{
  "d_mlp": 576,
  "bias": "none",
  "init_std_down": 0.0104,
  "lr": 0.00695,
  "lr_head": 0.00914
}
Each number is 128 + 24 x the weight over the matrix's rms, rounded and kept within 0 to 255. Layers, rows and columns count from 0. Numbers have three digits each.

# o: layer 9 attention output (transposed), 128x96, rms 0.206, rows 17-62,80-125, columns 0-95
# v: layer 9 attention value, 64x96, rms 0.228, rows 17-62, columns 0-95
o80:113141159149160098094113100127088152100160113115132133122125111115143106111120140132159163114098100163114094145102104086172096117131123138122100108116123090170101139126129129157104123181138132100121123133128151144114091109121132110124122071135130094120145094139140124130147089131116142121
v17:122175128122142101109149127097151140060136135126124148169141138113077155132123138134164107129147101124130086103132149114141110165140123107115102133121151124134115113114112104043148141125147127130150153095131121141120100110135144152119169112140119121112140148123106153152131123124129130106
o17:110105175155109081129092168162096106122141120108154096136125141117107123136139128165157121109143123144179113142135134149141136187100183131114068153158169162119107108119124091160150168110138075114168100107104115123142094123136141116124164100164114137162149127110177125139120124137129120076
o81:146111110137109167147129090139120132159105130087124121125129123127142118156141100122088123115128120082138144113144141115106162099107121129168155134144127128156132148161160134178127101101122168131104128153150151127120153166111114120150118120127135126118127129139128127125122125127103143174
v18:147154123124142079147104144125081110183122122103111127110167136181120108148151129122116121151134108118126132106107066136129181138075106139106118131119127110119169119161105106138154115125106146127140128142119172174094118153119093139065119170148116153149139112133158097125139110109184108070
o18:146111120148079116138116100119178182117146112140157121148120139095144079110146155162127162162163147091137082165128155134105116130077072150139134158094169112109104147125083125174124133152114114104087174145157081130126160152152115123118136104116151069203126112150150125129114138113123105178
o82:132128107108138146115097138119093107084127127161155146115110112127146110125104118139146126092123108147117144123132186166109097124203140122103129110134127138098112130110168140114154158142135140161091173122092114085136137111143129164128137103135103154085137122074122112126122145139126149101
v19:153138134145152138141118097137118157117142129102166103089104152135162078104105147168181153103126117108120130113114124131121129131126081134134150215116122127097080119143086139081152085096168173096113159145179134107149122121136110082120098121146161130097140129118145099141107135121138128128
o19:165103090144120138136097151112136124134112125128135080132077152163120130197147129117156160111138075101103098103127132148107140119134155126147131125081176084105123145118145126121129094136121130106149142148123111126139179131116125173120125161128156093123174135103148084094105118102150122119
o83:134122152151113156123177093106117140124140154140069167155151122118105177148120139134138124117138158130099123116170103153155106141093135128107123113108125126186157117140097084154112144132103097140140106156086129150171136133145164146143123147115119156114123100154161116121146181140172146156
v20:140129092160117117129187120135153137134127101112158113109118130188167098148112159118125105157164131154098138092098118156112156155078109102137198126121121127166104120118098098150086104172115092157160117109089106134124141122145112099112176139152176088097133121153133121068101127098124108103
o20:124152115102137100144100095137085133109120114111129104123130176120194152079140076150131184096139134077117105122107081183131128146099104177119096143155085094141137104138097080142081104143101122076150110138130101083192168107133138140180111096144111139077126131157133097152101177113119107151
o84:152135151130111158129122149107112128085124136114134129134152096065076128157148147113141106132139138168136105126176143101154137132097146109114126144146136126125131156156161134124146146158175152116101140162129155151085135112101125122083122126157093160175143105152139159143163080169139150116
v21:151137148131110154150131131155131130076116114080110112132117124153135132119130096129082111110106102127167110112096150116154089139146108132140128081130111076164157125149106110164082126109098144144131089136131123173160111130169152129124145134145150114120180108106157109124155094182169114141
o21:072135108152098120132133135119112128163116149148123140133118097145167139119134101108156153173167120100111139132100138132126163078127129112182116136121123149113119064066067160096120156132140157104165133159095127162103114136103120179125149117082181149142139143119157158148141115120135133139
o85:134121110125158155122133158151137114137117126113164155147138144121123089120128191125130148138144160147127126140187082113132114134147114097070102165139128133112089153103178131133143086145147131121111134142104135108152137128118108111098103124140095149166123144123136117146135109105066144162
v22:109127118140125104163135134162132107109092133162147097135150098135139106113144154132185100120123142141090116147148129142074116121107125091126102117108148158172145127144121121105136124150122137129139100163139125139130130122073065073169101114121161080134116144132118109132093129128141123149
o22:170137133133144137083165140127143148130139151121096134147174135161164115124175108131128141122149116100125131087099099156128116132120160081122172142145130146104152158188138149142114114130073128083143164083088104111110118161085165134160149140173114133127145176148103101116104082115159136104
o86:127123144141131132102113110108116140158145101103117111116129105096141125119147142139147163136102143125136123150143146111154152146136147153147146100143097106103152095113142163147138144123139119134117133087141141149160155129159139148103102093096114136132134111126157150157185100130125134136
v23:097116143182122133112110109124151136144124106103150157147122141136100130147126111174153208143118082145155113128111129148118147148111121072100102141085153108176150170116152096142167155099121135111094146117116078139125117119082124129142087111138100152150150107126111178143095101098131137163
o23:113128106188172096103098148124104139076116120114150147176132085104104146123123147133144117111156131155139132150109116167154181159157147150128131120114131161106158182181117127070144102063145142126087162125147143117102133143119153144146126113146137126118142099114169172092139122092144144119
o87:146129088083126128132109130136107083137124173134113115118114145099149128109132106121105110150133107149127139130152126116131117121093173092146144123143150125091157098086140122128100112155149121145145115109147176124153151112110164118125136148127165116089100139105123125140129149151109110128
v24:099119148172108141117164137166149080106126149194108120168140125142153124153105149181116171074139078099096145125116148134152136155074176121092135110097155126169089180148101121081116104120154140160128126145109109137111128111110130156114143119124127119138120138120106141125130144143127147095
o24:111139165101134114140138128120114157112130128087133133123134140083129118128162164141137121117089111152065126154119095155165158162091127140100112139175153136151155157146074166121097134131131179100130142126125113148180112132111166118081157108125164111106121137126133154109151174077142121114
o88:104147147143150139119166108117160146173160111092182118089129135096109136140159123094105120125106136174156137118132110136110139095084125127155146126135072152116138119156151118129195135076147109115145135092098157133133117132126139100173095123146131154106153149164193148076143143095149155154
v25:116140106155134138145139151139146146153156141146103147153070096119170152080142173142146116132116122096155080123171120150101148123174130133155110174139127164091095131152128102122138094161075130168128114148136075126143123081176118129142073133146119088072141146154160119132159125153116098132
o25:098147124143127136147121167124131180153141171166136105118173165176171136173148155135166078129159103141118134150092126101109090136125173107176065103131113115093107070151158109138151110160157132172152167140165170131134122127146200104174127140128163114097166146105118147140162131114140121136
o89:145144138104134141103128077108094147078125099149150131159115128137144137114148107111131152128125171148135138142115154133114157114057115127126160132079120137134141141142138137123120129144137122112120123098095134108100121128119152169112159083165111165147107110134115119149137131135152141122
v26:170114156140090131184126120123120145153126134096148148144145099109117124045105152131113157132111104145107136073154144065124133099129123104125119154086182127133102163113157167113154077073099140115104065155079152142117132128151095126129151116165146164147123172125158139132148096156163122130
o26:155122148116096091160140143146139125109135147108154102124110128093095154088144110094132052110136149117152146148130156123093122084114092073164081156100117106110163095121154165130042122077085213121150139139102114152110163135134159172145142185123154106127124095143142179100141126144127158132
o90:130127111109138128094087143159161138107117157122120171133151106139149144190121106121108174168142123152103137134143152132128132144138140125104153083152088147134096088145110106152123129114152059154127160101169125129104114123095121098117163078154075086119111110093100100135116128147127103131
v27:166122090136111116116110147148122129112113080128072135122144141158144155124139105151165117155133123155167138139119123149135092093131127168130172153136138125095082124141126133127107078079121163124120149117126173102101137111146108106139117137068127116159156133141076147146154136076136143118
o27:140103115108141154138169114123138098101123107092135142162143124161145114162148203117171140175165171126148166099112152084083179148120086163098098139119121090138111153124139134176164124122093106110126102136133143115150137118139118130157151137101097137109180174122164137139103093133079147128
o91:093177159132129110148136126136124157142135151136141073145082162113125120116091135118126147127106149139122113136124093158143079156128163113110126129159089139153131153160120146128161151134110111127142122182106128132159107165127136140119098101133130128075154129123139132115129172096144153123
v28:147144137102078132126081116138133125106161143098176128088086126123111141161143122152157099131117121072114157115141111149143088137171121116113192080102147094138133114121120116154145088143130121155148124123137154164134132156110118137167134118136155138115106123105127110112131116121110113114
o28:163131087123136152107145157108092139114159110131169126148126177125113134090100110133114118153165129150104104079094113180114188111127139123127102115138126133128166085045099137126094109137145130132101139134128108125125140088092113108102113093138130156179168109081082121098129141208138147171
o92:124133100116129114143154156124154087152126120115109134107127132131101118106113171095138139146145127091104102121122111115134120149135126134133122128142150155151126144167123145137126156115144101115093138131166132106114122118127139126105113148118105137126133130152101179128142094143109117136
v29:117123116170092154093124129142131134138117126122126117129134147143148156120126175143117086113088092086125119147130142086127152137144104130110102147195178098105149156117124140111116114115151110079132101130158095139126146116122095089122115120144101117083134159099160169112097092114120125133
o29:138135137214132113096125105124144122164132147147111119126131132125142126136164154107136093080140089145126151105122125130121061121187167143102101111149103170186120165158150126128111151104116179127144139094111097125115144090166140140122169144111120121177139136093127125116163118096146115087
o93:140136110111135121164127160152097118101129109137136128108125112102145124109084107151158147153171146142103104132140111148142114108175105100121144143093112134083114123095088121123111150108131134153133115152140133095110138133129132138134133123154121181147121086138130166135107148149121151169
v30:137138151128140107131167108176121153143124118197159162101115081146110155100136101158121094150150116087094126090127124166135136129104113148091142175118133139103081086124164122175129116128171115146129142115078120177115130151141155139153070145152119086128141141115160139121071135110129144101
o30:129173116100131140109187134161080159132129158132114096096135159103125084142135149140152111149174082134201092140107101159154146123084134149127156164114120113131156163094133097126127146177121111135100122108121146144146123083139157140136109107097078083122150156091133116110119161110130143167
o94:138092129131120142118104099093165122110114159117127153140124135100119140113158145125128162125086151181114122163122133089117093136141137070157138103110153129156120113153113139118144085138129132127154170139128116090101117095097110167118183142165135136144103109137121150155154126180146093078
v31:131134126140165176135117173153171120082087141120096128163082121107126123151116094107111136132123082130171103144132097120089161123090103148106154126117140124120123153103163145079100141108130138119151128186093116167097129121137149143170158070163136119145110133111111169122118145096085116138
o31:098108120111089159128157141142124132104116172106200148132154070148162153147119133106123127132119151141183155143144042150162108106093161170130107156131132136168126121134141107123057158100183137108127134143107153108120136150145140129143138082149093096095079154184119161082156136104141108073
o95:106142116159090119129145118113122130145155067112100118120118132129129093124092116139137127139159157093105126128116145144109137119136142131109094143106113109125155105119107119170147090136091107163094096122163096093145127146102105143135144134137141158121144149085127129129143129141121148135
v32:166160107092138144135098122136119162150161131121117102151136126097171176132066179149096170103159069156122135116099123138177164138148108114102102138061099164161117101170145176118105125125123175101126068106127135102151146155100076123127101142096121145144122109098116129142151141119116116138
o32:121104111166099126084126152107116135113104128131152155117138122166116131133132165093128086114128141178110091071095128118127171137084084146147120137114084156092071128143129150133071093107151116143119144162132105143096127193096158147137091136138125176129112099126109097093140161136144099181
o96:119101127138093144144171063156134110144132095155111105121086142112122135153126050150124111112102166147181198142201172162132100089107124130118117116161119102141136152127152078098166145126078125133157138109136109113140089045145149117166130144142125079066168130149184104100130140102126116079
v33:130136146101127135160149111126089112129132115102123134132128144109150173148122112103170125099092131131095120102121133113159149129140116133119160148180174167130123076105123121130121141129116132148100135129085141145152124124146120119121131133175058115161097140117116125100104127068157109127
o33:116108162130124133123154107151131112152124125129115150104097162144130163175106167167105128137169133113113135143166176114155128130122121176149147168121071180122157117096127093122099183123092140109122149148145119097168111074089108148150124118135101142153141127151168144117109107146119126133
o97:178127104133129146096114131126099120101102121138123160100166079135136098106135160150120120136116149156145115119158106128080144156125137129125126072144105108153124165155123157168119105135123121170140130134115113126069132170107119138165142143061195123109119133116105148129135149152133130136
v34:146153117120128148172107120119057112114163148141118132116116097131131144146120109101124135108119164120116135091129124156129112147151109171152144122089145160114120133145094101149114130147144076099122133145113142119110106129132129071082123108168117120110163157127136111123121132150103137123
o34:126172141130121173092139122124121143149118126171133093121115160123073117135092136100133168116115103096112075136157125134154093123141162139168138143100142070119142119143178060195126111159141145141149149140140125136107144126123099120107091118158120153142160171113150152146154138118124121094
o98:167119116113174100108121132138167139147121124100167154122149163164149122116152122132134089142158133161156134167122116126112120091116135130084133096177155128126120126119129186107144162153176125136125136143140150134131095126146106113161151111105142128126135107119112132135112119136123119137
v35:098188168094102149142116087163153162120072075124100164135132101138120105108144142144080154084112161118071153089094141179126141094132156128112118089136151156120135145128163167150144145107142127138132129164163155100124115134085142141128108113102138089164109129131115128130184116102114112144
o35:137083168127151179114126131124130109113129167147147125126124120137104176115141125139113141123132161128109132128149191113124131145112157141145174133131160165108154134179115162135129143190083129098116094135097181151132089130104200132077110165098095125128082137151095134086141124131133159176
o99:144136121115132116120106169149121118105131130119139103120139132086153120125103115139131092160126136147129116151116081121126122114136099124093112132145126103143067108148095098101169106140192098114137120132103118151127108127129122125147129139122139122085120102128126122124119141106106085095
v36:136102167142139082123134105121108130150171146091129123124120127113094111160114115087116108154093138132162119171128141141127107129116142127185110181092105102105117123121135153145105136132162132163127133147081126103118151108087079105113174144130121145128129156110150102117157144113117127159
o36:142145105115128116164172084161137126165116127111094088119171134094165147138110131112083143098133128123172117190128159135139147170128145135152149125110142123181108069147160113108088096153142103133163162112122117167101165145139090136148080139127128119141146147123123125144170091143108138144
o100:071110127097113138132123159094152118112116123145133166116103157135123101127125090122126132148127087114109089087131100096119153131090147118126120097159143134104167149114107132121140133142102113133100123121168147162170097077134179091163119088119147131130088151130141088148106159129155131157
v37:126160111110130133101132104141137099131151113105092142126130152096142089129121174103111116107132129151157170106142150159125130104132124123127114155134096096146127174074105125117137147134084079126090152118133168132131153107119168137147131143154107113087120131115142148143148134155139117152
o37:112106145134158132109140140153119112105170131130080124106104122119147148113104134125138076115134140145106145193135134137158127110145117161104100171133129124069104105113129108169123150112131139163133143145144159107136124155126118113115121131107125165142114114127093160129137129088126104161
o101:149133129118105122132116131099151166129104124129137164123099158093126101095095140102100127139163159063113066109167117112119122153103102106127133117110159137143137120156129112117072135149173160115134114118124050131141111115147137097114090126136089142135127141128139134129134083099153124117
v38:174083148110153088122138139169106115173140086137100124167166150151114145136106172123162117121104155119114091146164114083089133118120130129111144148104091122105114148120119137107123146107133117113132091102166144104121101142192119161189129102168145111101106134096126141145140142142146188137
o38:142116125101132088077151175156188090101183170119123136116125132136177098125114140152160130129107115148150131164130151098144172097192102105089155140134098103153129086118149092168126171093111091157122130139100124105111130139146151135139114184187131120123178190127127160131164111127159134135
o102:117151120150114146158116108104147151131121120110138137062126115140102160147146113113100134101149135124120159130120152140171100154115113094182113143133152158110133156144114127116123094099123158100131156113089135117154174103126159125135143118123138103151142087160173141102122163091111128102
v39:134106130128155106140138121093139145109117151168131125082149140103114110169108106121158134146115123093164131119122088110124150120103163128125121150187109145086142099058162124114130149168118138149137106109153103176069108160163107152116137140142153131160134163134101136091127133166128141087
o39:147153157090129133137143122131141142124153103154118095138127164120137159090135098102110110161121109127186184138118108137138091108151125145158133150146110131147122143111163083099130161144169082098098111149174098075123120133167084111108186098104136141100146105153124147133123111146086132136
o103:114089122145129152111094123116130142152102161119151153169146080138158118162134109124127113111133152150118119100131159159156143156139115124153147140120140143158102120112097163161116100126120113084125160148108164142170154132084162145141133183150107140076116121164146150147097145122140112143
v40:101126118126121072130160142079127162159105105122146147175096164148099110132125123146130109129125116125121124140144141126137157126128124098114183147109135109064115153157135098138071150131151094122123144149153174124144133128152089138183152143163106129158164110140097113145150100149118145127
o40:163148075085175133101136134119118129061171117089112135113103112132138100085113138154138170123133123112154134174117164085078100133126166115151123060122164103131128077147152100097138150090105132152146127105102159134161147117190125146112087075149113143158147095144140137131133085127141125146
o104:122104172152131128174122096156126128153131153132139113108176124093139138131141145101152146126120117144147117090137105166165122119110093121114092127124103173102111127086133132137152130128133145132109152087144097107107133118092125126136129128126120121126133150146143120108112125147089158119
v41:175115117129147099123138141129086112137149117088116150133118111155132144098116127098094165132107148110102160121148078115132121157147104126109097112143066136134098131127133118113121139178120139128151162102125165121129119126139132129130112125104102144107162100123107131093143132114126136129
o41:138090089101175178139136115076098116129152119150092157091126120165149119148108099166140125081110137144114154143130135137114109115098118117094137152115163090144108077123100139136136124140108148116113115137153129135131121118131115170084142128139101131088148115114168143100116149126121067124
o105:112125154134106153125108125137152114166087147153134084150134149157119092117154107139150117140144112141138140131113159131128119097182150132144178112117148178098131144132111138144151117123139112135113112145142113107122124123135148114126169161128183088170104119130122114153131140145113139116
v42:130126124127098126115125102141128166087115140155088177126112116146160109132108141099121126140133107160123153139165124115124123113120150158072114148141145137143156125155090106128114131131152124135114140106103122161154142142075143121132144122106126160122112118145114154087122138113140065124
o42:158088136131129154147114092134126165105089106136091160111150105129109111112132135130127078099154114126116111094119133161141108183084105132121146133146121166107135148096151153127133140142098197121092120080099121116131134086127104147137130153129128149129117086159118133143119135105158114110
o106:139165137154135141130150098073089137195118126154195121127123171133142141178108159130116147114138137103147125115145154139110135112120142095162114133105124124199100153126128133126131118160140130125157181174153144097088105137145182099102116127138120139139165171118132133139112135146126156152
v43:147149118114164114128121089178093127120155108117147107116096115140135123116139115109114103137142101178108109149125131118139119129091128129119150150129121140111106140107132094137157086113148158145131112187130124104109192149130155127101121108106164127136137115132141086096125086173114144076
o43:138139148087109110157134078110133154131164161159157105184148123101122135161162073156110144137130140119129066163080117104095158092116163158129116144118158107158184167115142162111165117111146118112149145130062133142183128100172127159153128143130158117118138114164124111119150148128122065142
o107:160125135161118129102133160148138147091080121145084115110137130143144125098137148147099149156132129097150143109160131167135130140110097140136160103143136137089125104151096139122129141170103094113138120147102133115116077140114146125116158135124106114126134130090148126179121133123123138150
v44:129152115137102143160183130085129142133131150113122154090131123138131134143088129117182104077161134112107114147164137157113112133118146141082127128139116146112140168108099156106132148119168073071107143124103117153085137129114110112137129123118129109057098117098085119131163114136129129106
o44:159121135110160106112098133137104149123174103152141128120107109123129124130157156164158097098106113134119105121127120109121058130116148088112124177142133143196162181099207070158101137127114126109119155124177166123169130126122095115096160125118126147139132121138119146138157157185164133110
o108:121121113120137092145117143150137114132141129118150099117136131106116080150106139135094153124140109145121125154168072111145143142115096114155145138128162101110106108131129144149143123152140171147128126138137097112147147098128159103166103117130079125155156179125175138118107105093111118131
v45:116092122100163110122095135096150123162133132104121158124162120125106109113133116128149115134118139088113170127154114163112125114126138175117179136103132102138131177141100082157186151115113128146138121082116108133124124135153136137149141128113136143095172141127132143152105083115129110112
o45:123195104136163093158125134112122138112161112150133121204119130139104087108122137175126096135158073135142133160136121143140130119127102132118093167128166136099153146123132116185108152109123139155107156125135126094103139144177141093111080154138127140109156135093118147107084119120117134132
o109:164147119139114116129096180147129118135134111149147147124108168125101108129146121115118130149113160113080123145077135078097138147114102116127061119131125130147121122107130159150144112166161092104131138160163119150136112143128136136122157122140129133173082119129138120118141162151133101151
v46:141130190127108130091160148132143162122103144115132161151063141095117131091127157116118128150163119155133101135080147170146125093155115135143097094155135097117132129145151151096133123146105106130137152122149151129122147112108099126133076142163136127145104096149094148162134091177107101119
o46:103122159135132177120074149154104152119125153095154132125154106097143101111114146113129102128151149132122159097122131084132141149169162177174121147128163142080184114114124112115137138143113139179124075133160141166147141112125143117128120128080119130129096140105093154108143087122119108163
o110:110115110126104135143152102133142117157133101163091106132180108166152131132144144129146142137111104108170149128149118171139123130154120102125189144103105125157148111141123112168092137106097121121131123131131113144155190113153133140115094098131090112146165137136148104150108158133105147138
v47:119078164139142149094105168072144132139142094145145126114123138048163122111157124136093141175159121115151123181123154123131129108075174164145127130148096107153154099116122100120126101101137129175130149146142108147169130153095112108116118164154123110113142158072124081121105099113187143137
o47:153156118143080101200134120119122166117139109146090116178135111098140121114127142116135139089152089112162155154123132130177126115134111148149167106122118136144167164156116123082100156155166128177141073122130098127111106115096134168144151081108162148133145101141108096135130110105112152141
o111:114151114125162107130167116181145154139158134163080089116114150159102101134137137127137125127093149124081141119141098113126108157130091124142103114093152126111127122124151101155152163093107149082141130131079105139146147128168138126148100110098132163151150129159119141139140147117107119107
v48:094102145104097154072151140147169132081125154165155092137118184108113144123101148150104163151129072127117153103107143136111123113144133097133087163151112071129154126138104087131147184140165143134122087105126159111105115119123132171098110140136134085153093129152118059096105051164148128128
o48:143182139150134123155139152176138142130088134178139084117091163079162156110154161115093116119101113182089123135100108123100155149132201121148142131121114157083145143124066117067170143118167086111166077109111142120127109149162169134129139088111158124089119078144104129156097155083136131176
o112:128145130142129126150124148108095098180118106098126139111154095150105106160163164166131141119122113120140145164133097131147128142171167150108152116136116122118102122117135160141128123118086129136130133145142126162165146114119158090115153125098122167144154131110144173105144129122079112148
v49:129117145119128132120135110149160134102131104127125122123115124111092125133136114132132132096132166162095139145145103109122170117129140092168128103121113100138101125198141091135129116099153111123128144134119085138135101146114088142103133118145142129132113143062140097112160125130123119088
o49:154125131125115108142131117088116127181160138107124097124135128107105119140193132123134125143131125104112120132176168168129101190132109123150123140135109137148134116113142088111133104114134100141148123138080115150146133155152160143114141088152115137111118113143165109120142157114159120171
o113:126141120177137141123141155143134128097144140116111156121132124190138131118109159123151128154154123111135149143067147104158106103117149166123139173114151155133157130129118136144145131142135160117149122126113150109097147129140167110153091144121131075154150132130136158130136129161103144113
v50:139119170102135141157147131116167116110109133126093112123116127132107143090122110144145145137136139153189154189136134137120135151119186096105118140113097162144164079085139120137105108153134140114099192088081125110119130144105145115180134129101147078099150148114108113143109129103185134104
o50:173118165085157111120144140123124108103112083127121139100173121115144104179130128136166081131142116168185097118147078142098154158125091103153131184107137145137108146116129114117118117095151100135109075153125100123155077179064119145165105109120142105044175152188145144138145123158135173131
o114:122146084126107136132138112126120164125123149125138138101137118123139120100146136144146148116112121097121109104131109096166122138106100155121108099130117104115106114133126117121130140158130164124151143134131113157127115113142103162088122107098098181173086130125137116168131117131104085148
v51:112103086149135135145106144131157146156145117092079137113122105158138147117139124152164132091144153170145061098130122113117098114112101121113132139094115117118095158126146126131108106122131159095169121118163147154124110126153097086115097128151103113095146157109146109096115158132087127161
o51:113101077074153120122157139093134132120130151108130122188136129147119120140109136083199155107153093068088126110126126118142095126104122133121088129123093067157074135165095077145087122137107123141139127106119141110095174176115145146125133133167106093139123141085136158135126147144163129128
o115:172142140131121101144142105135097111131122140196140114153123124096129129138139152142101117141143141136183162128109122137104146142172150120137137145135135140143177108132168136110111092080115135127113115144128121115139092137115161149138143127102121107117121114145139141184083129126098126118
v52:117097133099097082105127111134148114107097127127112113182119146132106093120103099091133151108104147167082138135097156169120138124144136163166132130159100135136155164162127114142096136140132155124159148133140131155105144134170105138088113157083140165108114141141104144140136119136131145160
o52:151134102133153118111117094137162119147152139128117107153128141091141080166161147088140169198103168127095195110134137074138138163132111135108118126137190110095100094085159124148114124122131117121134106112162143156106116140119121107122140143106132148073078103144139167179104063120139109145
o116:128130162144114157092176165130089118141122120103117133094133122121123147128129112130102090107123115130158127129120114110138144052135131128158105104134128142139095100127132159102115122122122122115146132135125114136140114129087142136136123133130166100129141142144133115099140130188116119144
v53:127074080120096139099114157122154137123123142109146088121125108130107156113090076119135147108122119158113143103133111146125126122091141201133124142164121151142153163135125139120121147154125099141160143110173104093084120115113146112121149158098091107101102113144131172183155184143133107120
o53:120148118150198150137121132094148135138116138169145169139109128117135173179125159136145187116118160141139133095180058122136100166076100116103124147164129139138098133089152134182123150123122126122144131131174164099119089139162112084122116148055116139115102140117147106163081130137126157112
o117:127145154129109079123149129139133143112130102140118158108169143139150162146112108142104086133141105103133146128107173125144134127128151100163149125100115152121148113156108151122159114102116116094136166157076134165143137128129142119151113108164168109145166144159133119107164121116124131153
v54:153117102145155112124154126174115150099136161133109125122110132130123134117165178138128153144131137118135123147135116113137099096142123103113136140145123119178088111148089168105136156131114148116092093135105157116123141137149118120080111129172156118120132149117154107128092123121170114121
o54:130129111127103157124162127153114171152099151105105114119099103156151119142150132144120122118112094124113102179152140133142147112127096097151081122128098078125118178132115111110127137141086128129169136155095099110139136140106138108134166134124157129121176152160145156112130110092101146181
o118:136175165134092122127100155112098095151104083120112131120122110161109138122066113140124149110110131126148117101133125173090111131153176110131162127130146138105117113096170089143114108103155140154148155135151140136143126118169140112130114147103095097143112117100127091135144131142119120104
v55:115142113101153154118156116152175097166159136162125132130140150134117180093164128133091105128103162100179136130077137152124118128137112126128119105147093088092106141133129126161122109121146152157154099097123074128145109110076138119101138130139159097126115107119084131116121125132115166134
o55:107141107129080122151143154162110125183122147102082137159125147104128145095100129124091088135125150137107131122101120129150116161183158116082141117175102134127127125146076139141195113152213099135128089119140116168138143155078107154105096119115132139088160180156092137151126196136094110105
o119:135152157171112101128122169135104166084125106130156158131118114124133129156108104130135121133134151167116145109152128127158147120110108091127095166112128147135124120116128145103121112154093145112111129152122111096129091145165117163143157128145110122145125124127171121139137118101094102145
v56:141107131105089120143135117114153139118139139111114116137139169134129143119122084127133119129133099162124128162145113141090165185143154176164122154110102145152108124118184128144126159121093166140110112138113135135151131142099143110147166161154105116116120095128100116110119109118144124105
o56:145131139139099104146148095110125130130094092145116130088119132127163143147135119167147148122119103147128138139113138142107140088146137076145131194101118169112133123111153138178107111102104118139122106152127140117138145134138133169143117057115110153109114112157127114156129140122097129139
o120:104098148155169111120160136116087114150134102159132096111099122104143154134115138125149119131109124121156161094107121092177140153124139154111169072164151129147163117149130137112146091155131127106122159126155119123130099122129136168151140123116173115180127173106121136155130116149153125143
v57:119154131138168093073123139135140098137099145115112091128140102138126117112160101135180122148136153119161114121117117116142130112131148128141139123123120118077112155133114190147121137146144093114126108116130112094114145108094127148130082120065158134120117123120143145081096129160104136088
o57:139145128094190163133096174160090114151150131141135086165167125155101100100132129128178130166092105131153146116054130113115114103125132136102135121157149121181131150155119133125136065086144131107118159100144137142108090142140116116150106149122108105141121156133087089130107157139082148140
o121:121073131149074135144145144122145114123100098099141179102129142153115148145109124107101110092150144090107174106119101163092124116155121119106117128087092143106127110097136140110111158122136150149142108127129100114151127148146166122127129092121120133113117132110151118136139096123157143107
v58:127138142129126146164103137098119115084156186098087137146154121101093129118117146109127140128093120108090104124152125106117132109135123086125156136153140107165113097117132186110141106146100126127094114109145111120147060113147148136168092128138103121176147117106122140142113093120181118123
o58:130150126157107120121146150105139075135138086101135108113146113135111123108089139159123129135158127098151146110133122177158143066112132061141124128079088149098121090122134124114107128159099132106091130130124136099109117125089180073158139116113135143130141097101124169064125117146126128152
o122:117094145125104108109110123169163115157108096111145138133121106132138134159162144140100127109141129159152132126162155160118131144125117154160133118118098149130135138127099096147114153071139120148175121118124159132116165170133104138108124146112136120098085141135129101149163132104104145130
v59:113130136135120154160111129100129128140101159127105129133199167126102101097119139090141139152133130123152160175139110119152090160104118102160158106164162105129143122107116134146116149148156097124112150145148157144081140165121172155137153141132113111089170154137098115151156168133154165153
o59:182162122119154085124132180138152110105130102151104145177168135087146159132126084120109134152138160125142129148151125139111130140127131108093151153141131124158118108134117114139126123155164126137100154200141152113153083145132062128089178122097114130143133110133152142136139075139085132126
o123:103140157134111102157157110121137108156124119111131124125103099118121156106143139147112148083135123120097098108136139102087129108142153155101105168112082113141115168142123114096140148129132158120141106057132128139109137117124095109100091085137094150141112113120158155127105101110109124099
v60:139119133108154143139122143083161100116130122113139118191142129181144144147116134105077136085151092151121113140158080118121103123138126150155136095108108137107112128085101112130112108125079115100129143131120092157135074136130116139134153122091149093160121155155147137141136124129115113133
o60:097135176116112156129091105058170112154088141098125131161103122189147115100140115110158157116136120082159109150123127139109128111144131123079121185118113169126139102117112167124128139126158141147166108121171149112134125168168142108106108156116115142119150125169152181154114143172189140085
o124:124078136132143129113141134146129150143165117172122114051120161115090114110136140136117088153114147174117127129094127108101111115161122146126118115136140117151105113172145138135152117138139121155115152167139127170129127110158118143150110139139123189119160128110097115122152155105120104134
v61:133153142139116126111130126113132131138168176140155111153134116091151122124124142141116143139136110108140147134123141105109126130141144123098137099136171125140121117100107099130107084125134145075163162119144102130147089169123158113120097083154094118104185137116136105084137138142131092138
o61:126119115080131152134107143105120149096131065140118116104123110101125102160119079113138140148133105109110124098147162138161129149092159093161080121150104144138118143144092111129130133140176155110158071129122060129119140089118160116108126097132170100151136095118152115124153133128115110078
o125:145128127125157112099148141140139102138109128101146129101105138143108145111145139120090123112132179129121109136142123128111113127138097124130112153118128096113145105126117120087120169116106117158108153123113112133102136124137105150130128151130112111123105099128109123115091115112145141147
v62:109175136158100119139125124137168135131141108097118082150135102170107159127143119110139128147190150129116099115134094119094149125143121145099154165136181109138125146122102106098131152118113128113079175124144132089139110154129149130190168121120123158129149089167125127135115119100145143142
o62:128106137127189086131112111145136114104118113115160103118102137123124119179073124151146170125165113106141147141142129148123161093142124101150122105143164173143164127142137172188163091092127121136164156122133173080141128101146165121138130115136097064120166160172145138145121128138134108133